config.toml
n_layer = 12
d_model = 256
n_head = 4
n_kv_head = 2
head_dim = 64
d_mlp = 704
vocab_size = 2048
activation = "swiglu"
norm = "rmsnorm"
norm_place = "pre"
norm_eps = 1e-05
positions = "rope"
rope_base = 10000.0
rope_fraction = 1.0
qk_norm = false
attn_scale = 0.125
bias = "none"
tie_embeddings = true
parallel_block = false
init = "trunc"
init_std_qkv = 0.0412
init_std_o = 0.00841
init_std_up = 0.0412
init_std_down = 0.00507
optimizer = "soap_variant"
lr = 0.00343
lr_mult_o = 1.27
beta1 = 0.95
beta2 = 0.95
lr_head = 0.00798
warmup_steps = 200
schedule = "wsd"
decay_fraction = 0.372
decay_shape = "cos"
final_lr_fraction = 0.0
batch_tokens = 32768
seq_len = 512
doc_mask = false
z_loss = 1e-05
train_tokens = 145400000
steps = 4438
dataset = "wikipedia_en"
Each number is 128 + 24 x the weight over the matrix's rms, rounded and kept within 0 to 255. Layers, rows and columns count from 0. Numbers have three digits each.

# layer 2 MLP up, 704x256, rms 0.139, rows 228-261, columns 192-255
158142095110165157152139142096179141120142145160135101126125135159145128103151046139126156157098109106134127112151161146139095143153153126135123129120115109154138149151132136151153106120109138
101151140125114159091183136133177114106140118137126177172162151136078153076055132132158130128117110169154110173094150118118147120117104146184178142131178107145143144097145121105105121138117123
142092150125136117127111161143156125133099156103126115184135116132132123113124128108129123122145117141143085066167138140125158126143072147114086088162141098127099095145148109162129089121132131
183126132172097124153118135140114134108163128127147135096133147124145141154080136120094146129148121106140129123144141101137095168109155156138128130156101118101095116084123121123097111135105130
117124141179100184147111147141118160115096178133110150128133156125134093153089092095128109143120095113133144130109146147132133121134133101117117100129078142116161176119100143153142146141169159
160145123078100118152146147153103075130153157116142126150105113125137122179106145126133107132093137153134112135113144153073151103110123130112135141126102146110109147129157133124113120124133120
144133150084160152105120158114163126163114140111153147172125128114142161097159127107153185080155190131121104126096098088144157140132104120078142156142135092105130135124160151119161127197129142
090101112112087132126124071125047127114117113128099141130164159048179137177092167141102162145117137114135143108107099106131116088138139144089158119155099159125137131140119146169144103109106111
111113156131180113109169095079104088163212151125172108115101117111137164162123118123136109097118084082150174072107104146116141089150123126064117152139126137138122168130125121082095103167140185
175178147121138099102124128147137127114129150140125105111142162086133127103101134147110116088150130159120132161137145097175118150099202118122101174129177157144118132106157090147121143124139148
155112128135154128102111098126148090134123119133149146068120146097103138139077150104114110106157121091094117124112104136146083132145156113149090154107152135124128089142122126124146136124104133
106102130115100137142155180139132102159086121129085108162144165126136138148160142125114114127144139144144119096112164113132116153125133142163140151147103100129115103128104117102128134135124186
120117138158124131129129123087120141136108132145144118099126151116132128123142117101154148150093136150125124122093123105139085133188145109137160144100141123120131033113122111106147115168126107
151121135104147145100118109111177127119128109083111131146132095114116115147208150169125117144136092142128103124152149158112155162146113121119123184147138128182102190171133110120169132126151123
095138111103146127142116128098105115094119087147170129109107120164112133116138125064113125167170116125087127159136134115167163102139136050109090134130099089121120094114152091113118122103153097
115152131132143126102119123127127120106123132143123091102108135105139126135121124094135129112111118126136113156142120128106117137161121166123141134106170104108153138130132129166100145112104123
103085149117142176159149102119109138136145111137110115136132148120129131139138129131110135118115129134121124091119091166132127142129189126107123115162111135117089071141108168103071129139082133
127108128116118114111143131113186108105092116167109117128096119124185107155121175094144166138122168150152153164080122080108144150130197098119080135138124150148107080151162158102119105136125122
109144132135135184130122116118129106132106088137091136155128151105143150115108151160121119099163125111135146122130114112113137120187134118119117086107141106116095131123142141122106143107114124
152113103130111164089152165151114134140138154117136129126174144147128110135116113085140135135139119079165135121142121126175105125141090117150140148124122111103149147140117114117137101101127166
144097120101135125179099156146124126181127119138137110151148117118162127200157124116113120141115127114096120130118105097147153141178083130166114108110121118105115122138109084121144120124115143
173095140150133082136094127104145152104111124099091149129137128150121110091183139143126145142123115140136099122164114151141094125156117129144090144105163127108135146161124136126108129147174136
142131132117127122175148137143155166152133110110144106086118129136162126130142135106154120172131096106136048107162090112148128110137105105116146133126112153164138096151123103110112114135141065
103129118139109123113120130142103118128157137122129156148111148130133138089127122140139152107114137138120115154150104130118154137118165129136137104132134148139088092129163146122115140116152118
122111133144138120119156114110166132141097136118084126107095105141105081169158164130123155140109130111150142076106086138121157141136144177129170102133065144104133129098158120129124103154099138
107125110146057135111142092092112119148118107128094100123163104135136129107110056140159147130191110178096091114129146091150137146172110117092109152101107101148133128153113135077141154112124124
135166131120139130113107121127151133115128146137112114110102177157110116130114158132112110096081134106128172143159118130158128106104124126091113132102111114125121131159123129153108118153128147
150114171164106144134106113123093143078113132110118124140133131112092121111105146126134103146104142143074093124144114109108143146157147113123125115140098142155151158128118162125111125147106120
128164129146144164085147104110146119127123123145158118137120098134146076155156086118099135135144121140152121128123118114155132150107118121105128159149128103149141140123154147120123155158155153
120111109127113131177133142114117098135125105123144116131131090128119107110132103139147148133112091087085131137156082149168121165108111142129130154154134116116119141127125126160142097113114164
152104130134120115115118131123125148150135153143083110133148078097131103143149129110109114160122154116096148114143099137106119138130113124132124147114120118107108137122148132116130145110101153
107155104118149120152123147108128080158112136104159147084128104145125161105158110132110135094127095115104123175142117139123105121149097146121086095125108124132115142151146128154123139142111108
163135148115105164133155147142126164125060138085077136118113135140108133082141144159110136130134088106125150144110143102144115118141175122146159169076152109123121148141143127115118118150088131
099095119150121112141160138117077183172113106166162124156089072178137125111154113121138176134155144127101118161102146197080157154152096077083125183123148108116141105105164187111117105085146199
# layer 2 MLP down (transposed), 704x256, rms 0.129, rows 228-260, columns 192-255
120109107167180158176147141138125124152140124119139135080108163152091162119150102144105136111149140134119135176112106110128089142151151090114096079086152114123146128148178122139104120140143145
111125129111113113092193093149125096113148166179116206116128158097103121091122121125131143101144114124157119176109130101111153098102131104138133134173147079145165123140143105153154090135072084
137078164134126094135129170124126148124176142167136115145162149131090113115137113104110097110113101157174142132191137077109172139118128111142115179140161147129104170126132102115121114108101139
127157149137111097161076129170146164124152164139158114092119145171138126161158163119106151132134145156120100128116145142153126113106149125125159152136166152122134117118128113177169127111144108
136128155182104122117110139131152117115130136170115132140127130136164085132091092111120135150104113110129149130198116128112143090113159132126159121121101146135119171139101154105135120167118144
133133094124066151105130140124129121149122128153149113128123109132142104157123161124168094128096116117091150130154159171097094136161099163122121135126112130155085171127143126075075140153155111
144106117114116133130156136138121118105095129060150132110104135132159141114154151116114128103144145136150147123147141126150138143143144150104131106182141056153129123145121116141159111119172185
092154101187166119116152089057107144106105175178153076137117088110142130136104124135100117115110099110168136117143132098109148112160117112133121137146149169115110135149112133134161141132075127
160123143147110129126176065103134080094134172086162124135086112179138148133147127154097134127176083115100151149116110130096087119134137144130128111127138104142128116133149108152106112160102145
114077144181073144162110112178130102172140123120106120150128146143140107098133183163150134188135128115161174125153091128160131129155123132171138089136158118153145065133123132101137145165106085
144116106127098117122119130164171112122089092105130110123144080132137127115113126128094119088138163088057085136102123145150157166149162124153154162068148123124101094121072113152149106116124113
121129140145112156142092123143117140083101130143167132134141117109111114127159062095142094103129159132138114149171110098108124132166140115144125165123142120107123134169154099168119082117122178
144116153087135112141094125125155097137125131144151127123099096142135153120131134122118117118108122091134094101136111172112171114120161134173135120148167088129144120089118133109109133145121171
143104131084102135133156135102090120175111119128075168043124108155136147117155144124133105134122134155094157193173146109104136170106106113146119104132186130172148136134182124124122113128145164
082135080077119168122133073110161135112108133075110093096164125144096128142084126102106155119123089158081103141085082161101148129139140070112140100114150160131134100141102160148184112145174104
123102044130091134079127131142114178140132112120137128138111120133128145180123137143112106092127131053126100124133132136144155110154151131127171120149106119144126145136147147177145095105110133
126107126071147143130135117121118137110167153084126126127143147106123158120135136139110110107084107130150149173147110124127140131125157187140123134138114137130111141130109140130101107090112120
163109176125112092123135112125174126087125154132133158155120116103141105126123106091126142116139153144113191096116159102130125135138130113115131137107131141121096108124155146174095111113119137
152120146136105088175124079153146121119166121124124115130150147134138116147134117120123102151140118194145133049134125122064171113137151121148103109138131061144095110153151143163160133129114149
146109128147100161119135135113145112108156114131143142121155155145179100141141150148092115132115112104138123149185170113115108125136113131139130144134128149137126098082080152127155134098124150
110130125135165144138103122155116125132086115140134142120140136112162145137154119125105123161157163152108093116103119076134138129154123116113131112089140089105134171154117115132148133089140139
127126079158153143169147120116118133133114104078095083116105128096138099102139128113131142161145137127141112128144088100110120091119104070171114133130112138133141129094148146154110162141154074
165112140110132168133127123063124125133101099132115110111102153154095056131131136110138163154125117115097132127119129124125153140110142122131122154132112132132165117129136154150107097115139112
151140098165084137137122124118112121105148140108112117157133150105144152179128091136124123120121102145129192127142096120135133136122136090108182121153104150152101107169129069128123100091147139
103133149138109181142133161114107169132094117104124123112121089127140156130159124104140095117152158129139144112131136161120148157146109137166118142135100145120118120140102148147105156128127129
111121123114141160163117131121152134104122112143144074133156133137173121113089105115152179118132144119155144098138116084148140122175171141180125136091140137144109105120118068126117119095147126
126155037133135085174105118128144080105135139158118107128113174140099110163194150141144142110156131109208151167122125125140124108103111135113106110124118102115174108114130101137114083150128155
105120099113084115122141097118135091111151121123110125143129128136142145143138124147130153104166111166133128079114091109130147112149148115101105106135130115119135131121132102121128154117103130
087110124139135103101123143123109127115120136120132184120152100137104105135122089121100134146149119118122107106127107096163152141138143196144142123113139104160139112128149128095133117119118144
177139160145116134107091131145129162131105120126148138103128115130125105141128131133172158081119135109110096127106122113112129142144121144114163115138152114155145106130117164120150110155106159
096126065161113103149137138101141128145088068167140104120149114138164087129139165155142118158081116136127170132154115112124112128138194135125124150162126140106130098118139149116133143129148127
124115111122168125130138127145124132119091136174180131140108110139157111137144129147164121133103100143123104114154145089110101155104162103152131081134087128132145122160083113134121121161168151
139108102117111150132148139079137127165104124127131166119104090126162161145174116137126152100129104177157148104169119140109108147080147164149114104093098119124150150121085129066122154142104133
# layer 2 MLP gate, 704x256, rms 0.139, rows 229-261, columns 192-255
129189113165062166143110146189097165147103144096115083100084151106089117173159170162119146140130145107132144089127088103074123127137154135105074141113108104136137085090096144143129106147129088
176082144082144115116100113159119133140122157095125119185095118122131110138109140082136149119123147126092130068202141150143169121071150155126100105159052143154081132140160126124161157129089143
110130178129081129155134144142120105065130113141134106108107159123144109102076159119089125121134107120168124132109131147159109142135120103138151124143102155095148122137144123146133115122140121
138156096160129182125136155092140146152110115123123071110159110140105135145111120159125107140126088153121137123109131108121142132156131125137130116152171106152136066102102151091129133156166106
185153111144080136083141136102128103133141143129105157126097136127136129121160120135088126116084102069107152156151128165139103124144170150130128129106148165155120141114124144121138136128146109
143111129135136154135128141138155078074208085129134129129125141135140137126149093151127131093082068161085132168120152116120142064176157134129118084106113159125091088154153114085099123144130130
149145103190122113151192154086104121126122108105164070139149155085091088116131154108121157143117129112130126166127125143148128111110104115120129146109160086113120129093140137143177113137131152
168124153145154122134113142112164135157134138120087130129121134125130119139114129115063121125118125140176138105131087114137126119157121101093141103084129082120119102124150100104092119148143166
162139107158094142141106139137124137116122070152144125140134140094121135113103138137123122125114136128149150180125161106148094140135181125137136138128194127151098154121136097170106147121159130
090147132136155143158131165144134170144139149119072125139112123114113141108132095129140166119118131140204156110115152137105149092098150123103136120115116115126135169124132103116112129149147092
165118101116147085132135117107142158097135099142133149108101096145118162140107163116142142085116112104106133148169151108124124124124138128092084125091099149151108111145106132167145115107135078
126159137123135113115145135154144120109143137136120122137116077170117133104109147179130155098144112146150134133150139151155150129089105136100126128125121101126113173151132156111110123122131142
127130139086130127119098126163122098182137131088133094144110124123100153139130131144137133104118100121144106119165106162108131138140135127115131179159157107129130155145159103119113126138173129
113092106146173125130094117136162132127132068110113138143146130120133143140095104094114117111114120143063103122129113077106168160115124134118158123143116147098123104120131169138114159144124112
100146121142115129139159145090137111133148108122130155152147152141111113139104173141125109122136120130120099128127126172135140106127158112121133160143133111135157122123135130103189124128149122
131143125154133107126109182102145107117113140122155113090125103112114130096091164121116150106130129098142113160151153117124141107126093120163145130107131152137157147124169122132185158113160150
109107116123135157099134121128101171108148177107155135120118155097082146106157098156112102084078090135130133115144114141180135118127093126113133164119116121151141157139102118154166106116133127
146107135148118133186150092108138120174133122157146110132131106143116109122110141157126116144144112095158093113124140113135146140105106155107137129159105100115112110139147130132123109117109118
151132145106090094143113107113175114111139123127125133116105102096098143140109125158111137113128153151109066150130161122087160138132138123130092132134115145167137123113127145148122164166168102
169138138119144120168138152165107151149123159127113159135117122131176108171129127130121117163100150133076128104153124152162144141118110136129164093146165148096108149129123110122168126116119098
103143150121118147118140085093102120131084123141154125094172121102126115150114123102122134116095132136123152139093146119092152119112117145104142103154129118153133121128141158122082143138131162
143124120121135163148114111101167173124117112147125133120131128129143116096171116146165167178073100174134155098161105111138095146112111134149145169113123166105114122138169075111140099103105151
132146148109126125134141126116125148109095103125116105117135114106104102138110139135114110153138147105104147114114120149146123114104112120149141159119132115098176178137106107150139125163108117
111148149131112077144118127134131088122116116157189138125171150114153166106131101150150113098123155121108122144115158116132106131121068092132104146135133129160134118174099109119130118137115140
146151102114051143074092118099100131139113133155132135141170136109101176105098119110148124119154146175101106093109106084171124168105101111111132164117153106181108094121092150134139119180128103
138140161096113132108149153147122129148108134115123115151122118108095168167105107101117082136131117123148131116115132142123144130117123088128141101089123108185109132129055128127148103169128150
121129117132101146122103123137126142121067130127125110121134121148044097129115157128135113159099127156085129160104131125115120161178147110119147111134112151152141165112124127110168123151138121
176109144097109110144120187147127113128139132138126126151135133121109113116138161162146135100120132091098158164124148155080160147133107116134131110099125138129116165154080117137156104083107125
133113127128109129152114156118114094125144093131137114150120109167117088113135120135152178165146093114082090149132077153142114174115113164142156100141147134117123120115127125140117068091110143
108167134124117144115153117144136134148136137157152144140157128133072150103137117146107163134175127129125120120120187146141119152119120153119119111165103136118174130096109106126128116149116145
144122121147168128156139136103098086131113112129118125131112114166130105117134161081127170144125127109115135129120102188085127182137122166123102103135131088141159151119097128136152138123152121
132122108114066159109126122108137139120083126120133066126162122129112079117106101137143106103134112150121189105117117116126162130093147108122123126145122123173119095105147106108098147100115144
157161192147119141098115128123098143134140119123094123089123095145120133125091097147174114088155138105123152146143185109161121082088158132122087133100101161133137123128201144106074152102208141